{
  "n_head": 5,
  "head_dim": 32,
  "norm_eps": 1e-05,
  "init_std_up": 0.0381,
  "beta1": 0.9,
  "batch_tokens": 32768,
  "doc_mask": true
}
Each number is 128 + 32 x the weight over its row's rms, rounded and kept within 0 to 255. Layers, rows and columns count from 0. Numbers have three digits each. The size before them is the row's rms in percent of the matrix's.

# layer 9 attention value, 160x160, rms 0.119, rows 151-159, columns 80-159
091:187181092086119205162147117124050147168063118119108138140127172149122138085136115142143133121121127121089119121075141177181081137122111155116151105178146194139132114103131177149017123093149146126107144157081053122155130126153161080164133154
088:125109165194126091158057161155107131027146086075118143137125134158145122134146135128133144160139117164122096143117128113048125145137143099149134153112155127183114198080128126130134159117114183138176043066096160145101140175089095108138213143
085:124104137178173134122147114173107122158107066078138098129118108070147187105161104096127163099185118163112120110160100140129120149188121143090132162098121119148125132100099136123147171167088133113101134122106129078115147125180153208054140113
091:113152110122113090110127076086146143185072147112136099132162078113141182156156172166101176141145100113124098112149155108166122149141147096128123118089133139175144161107102113132178163116110120095108072162082143153106117114117136184084142082
082:183179180180141123132036158173050151082076166123157196087140147167168116154184151097102182118155105140148106202025150110130126120155104080132148095141170093118145109101113122117108156139122110129146127066124095129163132112118126169143126058
090:092085137153134129129156111183110125111088189098163086121146093082169179097161149140134179109162090151107111065171132120151141119166149171124154156139178147130152147111090097128115130169062079112056118100127105145141125089136126210070151043
100:158142136171123096116073184119162162133072137132189158155091147126126092131114104148155124110121104118144143095166108111096077110147135130097120126121139108181138143152116178132156131183082167152104151119107196094105094143182115154063077101
093:102174179082142201125043126160164096078124124153120119100147169150126119146124139163083107191116165115163152191065168140157185135095078093165113082150062091147092111120153117099117131091180125115144106105141180138162114167126109067129095110
092:121145110090120132135148113176124122093138124169117162149138143157124112158130144098153109127135127110124125139089135124150042138099100170128157092196137121112125122114171129139049158072157039127110120083143081211132177118097163110157054100